{"num_hidden_layers": 12, "hidden_size": 320, "num_attention_heads": 5, "num_key_value_heads": 1, "head_dim": 64, "intermediate_size": 1280, "vocab_size": 8943, "hidden_act": "swiglu", "norm": "rmsnorm", "norm_place": "pre", "norm_eps": 1e-06, "positions": "rope", "rope_theta": 10000.0, "rope_fraction": 1.0, "qk_norm": false, "attn_scale": 0.125, "bias": "none", "tie_word_embeddings": false, "parallel_block": false, "init": "normal", "init_std_qkv": 0.0321, "init_std_o": 0.00655, "init_std_up": 0.0321, "init_std_down": 0.00327, "optimizer": "soap_variant", "learning_rate": 0.00414, "beta1": 0.95, "beta2": 0.95, "weight_decay": 0.077, "lr_head": 0.0077, "warmup_steps": 200, "schedule": "wsd", "decay_fraction": 0.618, "decay_shape": "linear", "final_lr_fraction": 0.0, "batch_tokens": 65536, "max_seq_len": 1024, "doc_mask": true, "train_tokens": 370900000, "max_steps": 5660, "dataset": "wikipedia_en"}
Each number is 500 + 50 x the weight over the matrix's rms, rounded and kept within 0 to 999. Layers, rows and columns count from 0. Numbers have three digits each.

# layer 2 attention output (transposed), 320x320, rms 0.131, rows 39-54,102-118,166-182,230-246,294-310, columns 64-127
443596545552455470524509468468556510544510537490521610469566500427447516600487416431496446538513517538460496392552354558532415429579538479467515492501436468532547571548584538510408517468536580
525627488437534493453392552472591498477507540505501410538577469563480511471552606533515522595560590523625499557527500427398526504500544478495549515572506470534549554543607503501529569503369501
506506485470577566454524603532491494494524437588440466615535480519550546541463500472545532466488517540516458562520523463505548450475436540470431529540343577457500498522509534505535504576460480
517522471529527508530436552544457582481432450513593510501475569511498542551484522419473502551513425491600535489492477453533510576498535425457477513556453497481519422618521545525442562520487589
459481504444485491590415501522545489442470580465496565436502503557529461514517569492524521501501484549452511479498515510425546449437527524480523417535465441545479563428522527449375508511560540
557454509419463509501578512486488467420515529521512547571562397510420579464402432463544511428553419459433520612436538500450532482485471442569533448487485533505513487497462549559554429467482470
507551529480511545538484541479556514523494474552547488496450592529460529504532501485550525515552352512476584559490466531553464417556460589460472630567493465546471430553553515429511638477546465
454484517565499432438495430504487411475564471553545519550424510463518482543519477585492573480581512564442589566493595451520554437447562463605494539601469388429455587496536517496483493494457518
512484455441489397435490474598441486487465576475492439466493414479493575550488596509538419550475529504477528543498459530529454538585415481437577466495526401609562430529503480494509557518529506
556563537472529513507531541506459545452550525548455573481539519584467560559517425532440494512444500514528496492545513460563405440496489485511483511522515575489501525471530472521493649547472380
588550407569482493549540447570474460519464545513524445507434467564526582461430499509572488532399454497518489571525522507482516515421431500470455484443500447492518463475494606472475465575444559
453489454484618454584522531463558543475554493448534474573508499500559492552498484360460519516487612518508432513527490477591513509503510619539465497438471439501473534459499486525533548483558578
475482491429477511413494466503449560462594459527557504500448536560557567485485475431487387437604495460489535492527517547457559483488508507440527487481464475440512431488516540560472511420528607
573498492497531525517456450558484513543519550528576590483459582404642392574521483456577523489516485446486446577519516485554462539474550444549562514481498517551443572501451546433439430599451474
414492579437505504573583588415440556358550610535393567578577526547457529439435446546465471433545454581495497526406561590562549437466536500567530467496496514429510545484619419508478536466485510
524496482538479603563491480502598469585473485570573522511480426401537462585547518487458514597517373528467491615519473399486544368578545459416569478466496469490415557577408496472508471451608503
533493434492378521471542504579535443398472516520528495475512555558467464506457498439444566469489501504472514471434554581560447583514512571600597480482417508463495584444550462442509587484561457
535392501530419505440459487529547511469464520500486542466412469585442500530512543593489471533539485424460563476417508434532567538522491536555521545547589477545447477469483422492559481522555589
490510551510511506478560416441520565552444519524482445564452589429485516492458428465517546537579526462426499450540455473516476493610487468413461514503462552533530457553538543536473590488446478
434559477460531474422541478430470529387525507468558506413501477514543522493477487523573513540462546430403551422486449589501509519587459557522465427479511454580542510459457502538424410463540486
422521500512477481452549496530500525504507573518448559465503463517580473464499533496506516443539494488467522496604584552510473469465527531536423584492458542578541488480481475564377501496463446
597614519567473410446623509449540463535415485485502523438623486445475479536514413481548525516539518491573480575536481430591558492507476457515465609514504534483502552599576496481538433628544360
425495504612490492564396518557387504483585464506485510514478472506448525507556496560485451512431557531534458523539512485434448441432570513474555524481494502523514468510465504529554565457523573
547598526558432505485507544531427440424514503519499550516508520441497513538481520506484561474402465487430558488490473504527503517402496557520572458494534480485553510445529527456479501567498553
531532520504456565509485482574501427484505515432492513540471375520442443483495552454416486504511514491567484603456454442590507479492527514462424543392519516442438451505519492494530483468563411
464496511512478506450487486488562573574421593483531554474518451553374334546510413549505517444511517564500460482518539426575457497485442459534463553421483512402507484470473605533413467528515591
554524432553543479540483492500531514502372417504535463380479449496597498497568502510517517592560595513585568546508470509473469578526489550437567485502408493466570471467479583456449490450476533
418521444439401423435457477424498555517543529506491544529463507504552493430525567474502533498420448419527420501520494502482474493481455404503467507452533547455494463476405518541482524454514563
504454541487432471522555507514440483492460477523535530512532542483481513484459496515560521380449479437537477491570574589317488485446401481538540485576446505526559480550492458513408430547459505
388435484451490518568559402479515503588416587521480456494518453481407489511482554551460475465494511429535420549488426557429462490574533506576508430552541536546603461512611485532482557503535538
486550517473493441391537463432436547422499473520514501597542402444472459418507430513484457542556470444510604543558457505455557491475467500511480510494473623510476489554535534456620552447596469
558599535453518548391614523530470399467507451525427481528507485522559586528495497499569533558435599442527523528438476368515573557484552514559495479515482551482465568558517556431473514474631479
490541509504523527506570562474554481419485496535471487427519496534529587455488435475516560447546481513476532422494427608459443594482537514544518554498472490496620481433570585471489479513465412
486489539515579544494412529528515513418345445483356513553466519444590515470486474492455569475499508518544502557494520542486551499574468445566533580362542512521515477479444621486391535500530616
547460445500607382495513564461445437538431490607374495488426590545511535427511479497480500629474589547418507459554557474487543472415477512505551512422414573406523442421406432557397519476482479
460481422592521556567535404489492466493620584591467567466521495511536565430469497423411452507375487559407484447528538497516416537567541461470446477656493481482494438425464411534478467600466447
523468509411538416496534548549552525506544550506448497444397566538320494459438500570505437438453514439498514446379516493422528546473551488505535470508549506411493462529455504566553410501474508
550524532448617498559408513491529489574589531495503520552457434519539542576545484510605430453512680375361574580367440565562440533568454489618616470384467487472489536400534515507530494485613431
568462441580487573373546453421624406537596478521395372571400427472533539556577416483523547508500478489464479467528433543613546455517434434614454509501500533526439501514580519560500501424535581
430587404593490458566509577436562464522497414415491508493458511433497469548487467570525495567464596566480461473548492532466589588601422521442459586509459426516555505499580546491533542562519530
490432571589548470434552389566514445533540589475458411529458431613542449436454492485445493453422536560426389466500490478537547552511531525546542476459468573504437549556487552580590459530477493
519544610548524525454477526467452592501503508524400521589517566486555529400544535470540510463432565487446473452513479583342365467451544552480581435368560564482557526534439459527518504501499496
536450448517604602438444432401487553541443397529559515636513511528541635486485544475479435541463513466473557425444477534492521575435478482448416600575509562458535497492468444412494725483499535
468506530496568551508555572503486413485468607494484512591477567478454529481465501540468490536421445544538429547534492482473538439482619502466523488397483605440561565522385440516526497521393574
531428544392659508535452515496578491537640471434498488558516496493501448543495509464492530522461528413563458457446605528501473438449635500523524432545579536448443589426473409574557481509492494
496533496559385454474528468478572422359398479509356544429511535474429570484466454552479542520451346527590672536488435500491441429496578426443360565461489543571458533610496511580568460506527502
477480599585534598464342511525456488512403526374428444499564529517482572494431475567572536465549532602446413518454498465445545545391541442520490512473584513459488500354523451533492553435503495
475491465497484471520502406525517501516543576422502463459529555540468498485462482547528517481433469496500589383470417548534436481485432524446417440450531488402528460504524366583399538489484566
569469412473455446544518459528557511510514449475631492431473457509446572538625418442391501383514458431420476526500490479525519492457453534436448423490396480554593553461516511498490665575465524
554479453416518396424542494557477523452461422517572471399429480559411534454508477393520600528508531462491456533513578587479500614474474542515530633455457581455542420443495596519540610419453517
570542555526578550459534583549443588496527604572544447492435451521495584548545483514426446496592391444524489558561485553400524479481557441553464544474467434452535512481387465483456440522555516
462513532496522520538493532498485596473621556440399363529477494419483531447558530509466462441527413480558374536574480509502528604485509470535492450509492620524431574610459530487518546521541496
564502573610519521528455466556398570411395548490468496481485427504509589560462507586551466526491478452468549502486520499629522514490540547576520560638437477526481485535422406411441452551532551
590413521560414478423491485508529499450369504530566519545481589477502488497491528540445526505524527559552541509568539491392421581582505405541493515488526486518519489561545507511473531535470501
471546542548421505543382406466524490462543536389532455526572406420423496529460416496501514468538549416502441513471442486591491496505463489486546545419467506532520497482543455480515521514499516
473498526435590497514579556631454430472556419559502582535518518529434459547461457549402454427595545562458429445400584508518453502548507586471491575507540540453502499473535517441537478463482488
453495490465444541505586442483429483552413547397501492468397412397485489474536571511523520452481460581474478495449584497334523555460448547515477483453512475496480504475542423512489477542496559
480463509497521483441498577488442564486545511468475495422429570478529474469449559480494358448519587497504445509573576505532456472490533355495404607428596522500489511492445500556697419468404459
452504483507522434500512493522469504541521489524502530476595595462486495425432462488552539592578520494566489524438525538435434450500546540488480509490548528396474520487509545588513434532474539
458556505475502530449492596524480500525618443560482497495497420429574468474518527449526453505485493519503508548505582492312501480533496510548475438500457455459464550488457472442475533449518479
511480587539520500481462463504490489533624457565376489507422477497511425552508434488504524425532483497414509446433474456467548413392471455577435560488583450574400433446510487468492407529482493
466594450496538496538392455507542518469490450533483481573518520588578523583554480456453519536469631563407598511497387466579409470474531492531464549350452529468587556498533470405528564521519425
475573545511465464562431428458624550505498476501461478501445489506600544547501590521500486530485529386545535521551461467573526521531534487540546647508493505535486501594498560488495478540501526
529576505499433470503566500462551474469594486604478558485601500511547526432582613529538563605477571567489574464542534436486506534549512537553593472472417550499495460489455521459504491504401439
432568494543496500508509545533552501614490434502363491526418418566500525569510540539530457448431570454487469561544473498500516537466516501444477584485524456528563492378555423486416410496537526
477479446506493471438404495495454518445529399497513484511410533442513390512466553502545530490488472462496569481548432567473495571556488531549464499546613488584413490472478398512415463459402552
504429555605510510510453502479398508511494483484454569466497469525491497486477508417498577502480451478436474460535506504552547522432446502467351502553489522560479555553480452503504483482502533
487491485480474447436496409520418426557518533430464541511561419495528509494412458530521526520532567517516445494491506451429441490524517479444505532546461507533577529553415485437504538552482491
531518482479571578478511531529481512455482503470546513511561518514430495451477428522506540522535559491489575490434538478401454450458477497458458509532473430518526457509487561561457488475513541
471473463494511421524476461562531416444515514481477550525536425542480419490451490483490605542527450491538471516538462590519518476437489487510539468415512484463607486427531457500447481465504555
434506512468463472477472548432451474514540527443489486501566449482505490540485499511557532562556517439497502510573519498454510493483524560442525513558503444497497484469462450528492487481542530
508453506564512476496519609499477463490459401585403498525533492451529468459462458491455515508494523519415561487539474526466505472512525543493488419548396457471495479501566480504487450487564492
473492584458516552529467537419480626459538489479468493549450523498515522466475536479527540531469516510466539505521515544452494530498532492439510444537469498545428521519482483535545475452458479
552492508412512534539491548527471529508513491563544544406474556591556491440478517508488507534546463436507466429480491473461475408503486520459474479553464551550483507575537479528444549470458489
443452499472516533504521392491495518504531519452535505492606451516499502579497508520531509458522480516536526565473530461487597437519459519547493511488510405473511549530482561483357539482531469
514464455572509483542554468468454505425407516506465547579493511500516577568516489585464442462419473475462462542533510484597561552516484413526497427563435526519540433541460422465532561505555502
541507457521492468560539476506480463475545444443502455547490553481437590482470518477461510481500476523492451463480464492449489562511498528459534470502451478520398563548533512563533459519607439
508509483474458495532501492508515469518492465541522536556468489447516507465513519490532492500562557451521479498497471559538428489579496511436570518460443520485525585527567489479512539502560448
535522551488565547508502513483524522450490473445506543452596478482486496504552457424469494461529447540468534470530521534534560486526435531455512484492512419503457484512601475498547436484600488
413500489511557478536478479552422452566541551417622560477503481479562474455528510483537471503564482520525484495466439466493450493510489534503476470460484479458501547483521486493502547511502476
533504508515516476538547533493480468479510452476467531461531478504508478551550445457428443508457423569522487552479488440472475444483478539499487549486459464484459585523489566467500522465524556
511543516518480484494441539546460450440515481523418486450583522558477518523500464514461565514562537490498459450493517475376426487481510550510498493541513473516490521501452444501493482415419493
487502522532473566444521617429631450532489637455463532543510470597507551436612532486537520559585555503454500443473510459544439502514526484492511580581458471471439465545544468568489473527447433
471428508546504440508514445484514524495501510457529451539499482514595471508502481518569454578518577464516535544501440531547480473448519526492540471468471489500464468446561473531478488463504495
# layer 2 attention value, 64x320, rms 0.131, rows 39-54, columns 64-127
524530559442576401556461521462491575486480483496501423527479519523518488522517421473624541432330422469529546493489561550510501477489448477552558483488516505500399412476444493455468455510518476
479551503556571495626555524433487559545550506531546640465561565527486436519464575527529439485476540562423528512500534537525480519482431532451470475438472510509528508499384533612573418520585518
324458498441484496483515468625459410563449483493562464497465541487442435481468496449443543578416444385493418396432413517476484460572551417447514532564507494496515512453505450575492495454529568
481614407472445379435513482470442514491515590563466476435499465426503398509427495506506478429464531522561560554444484473507475373453491595522416550507593450441612564513452444555504535458592490
572454570494484556533552475491498456534637464493482511460493499424548543447498438530480546556486455491487484450494481491500509524467568449552549575493519469466470592511554571477519513478479486
476484489447478509487624525485488445366512399517518568454452561466491431482507541562567586531499420533555501475495496472526444548537563506519500523510550513546431484519467490474443456466476457
536538428530511463500482535468471488452537472472558538604597485563500527537489585536462520510492464511526508457586472447524475554498472505463582367611460493443479483567561520482561479405465536
529612559485521475427538539473531463528448489480447468394509483525478471494476393458515479494554449470556407408436425538527524559517472516356490540483483474539562517551545533462470475535607464
454593598468448576469449484422498501519541455580463499474446485498498462488495421545551530479549496468516431532511524393428459440491522679478433476488497627457531539487421529554531524417427507
527484456475572567525457501511575482511492476376545473576559573560505519469547539532604488507508435524528425445522544516501579593516545402406465498501346546478568472528619550563441435483471515
470412431563528518546503515389488485496530562448392472453578441499459469495466571517484522440534482505464486354503502456460533540448532474455476531571538495447638548611517467472484511553481438
583380503462455532501482554533518540455516445495529510562499585535477572545478590526530505431557509577476407607529463607511417431460558491512414545394472494614533450453503515476531494436418481
472581402530424436473491484454508515499447569539487481432453532551499428490522575527557542479460481593468471443489497549509513529548511452546573504496509550504548464476637439628501577441510408
548568532486608488486563574472477438497434478519579531446501439580492544425491474493482551478486533534466539479520599506517543519474510563526456399521512502519546466467503441436513523511574457
555406475504460543451550388498553586598497469464480537435452576471540509529579587490475471504532537534577521416573467469438471484494528538450510473485544532499447513567514494487541459497596483
407496550461510532411401525546419596563521492572560432502552440496552478456569524508613462505508543501479533554487520538507425480484517502537503522546542522467456457466523557525440475430495418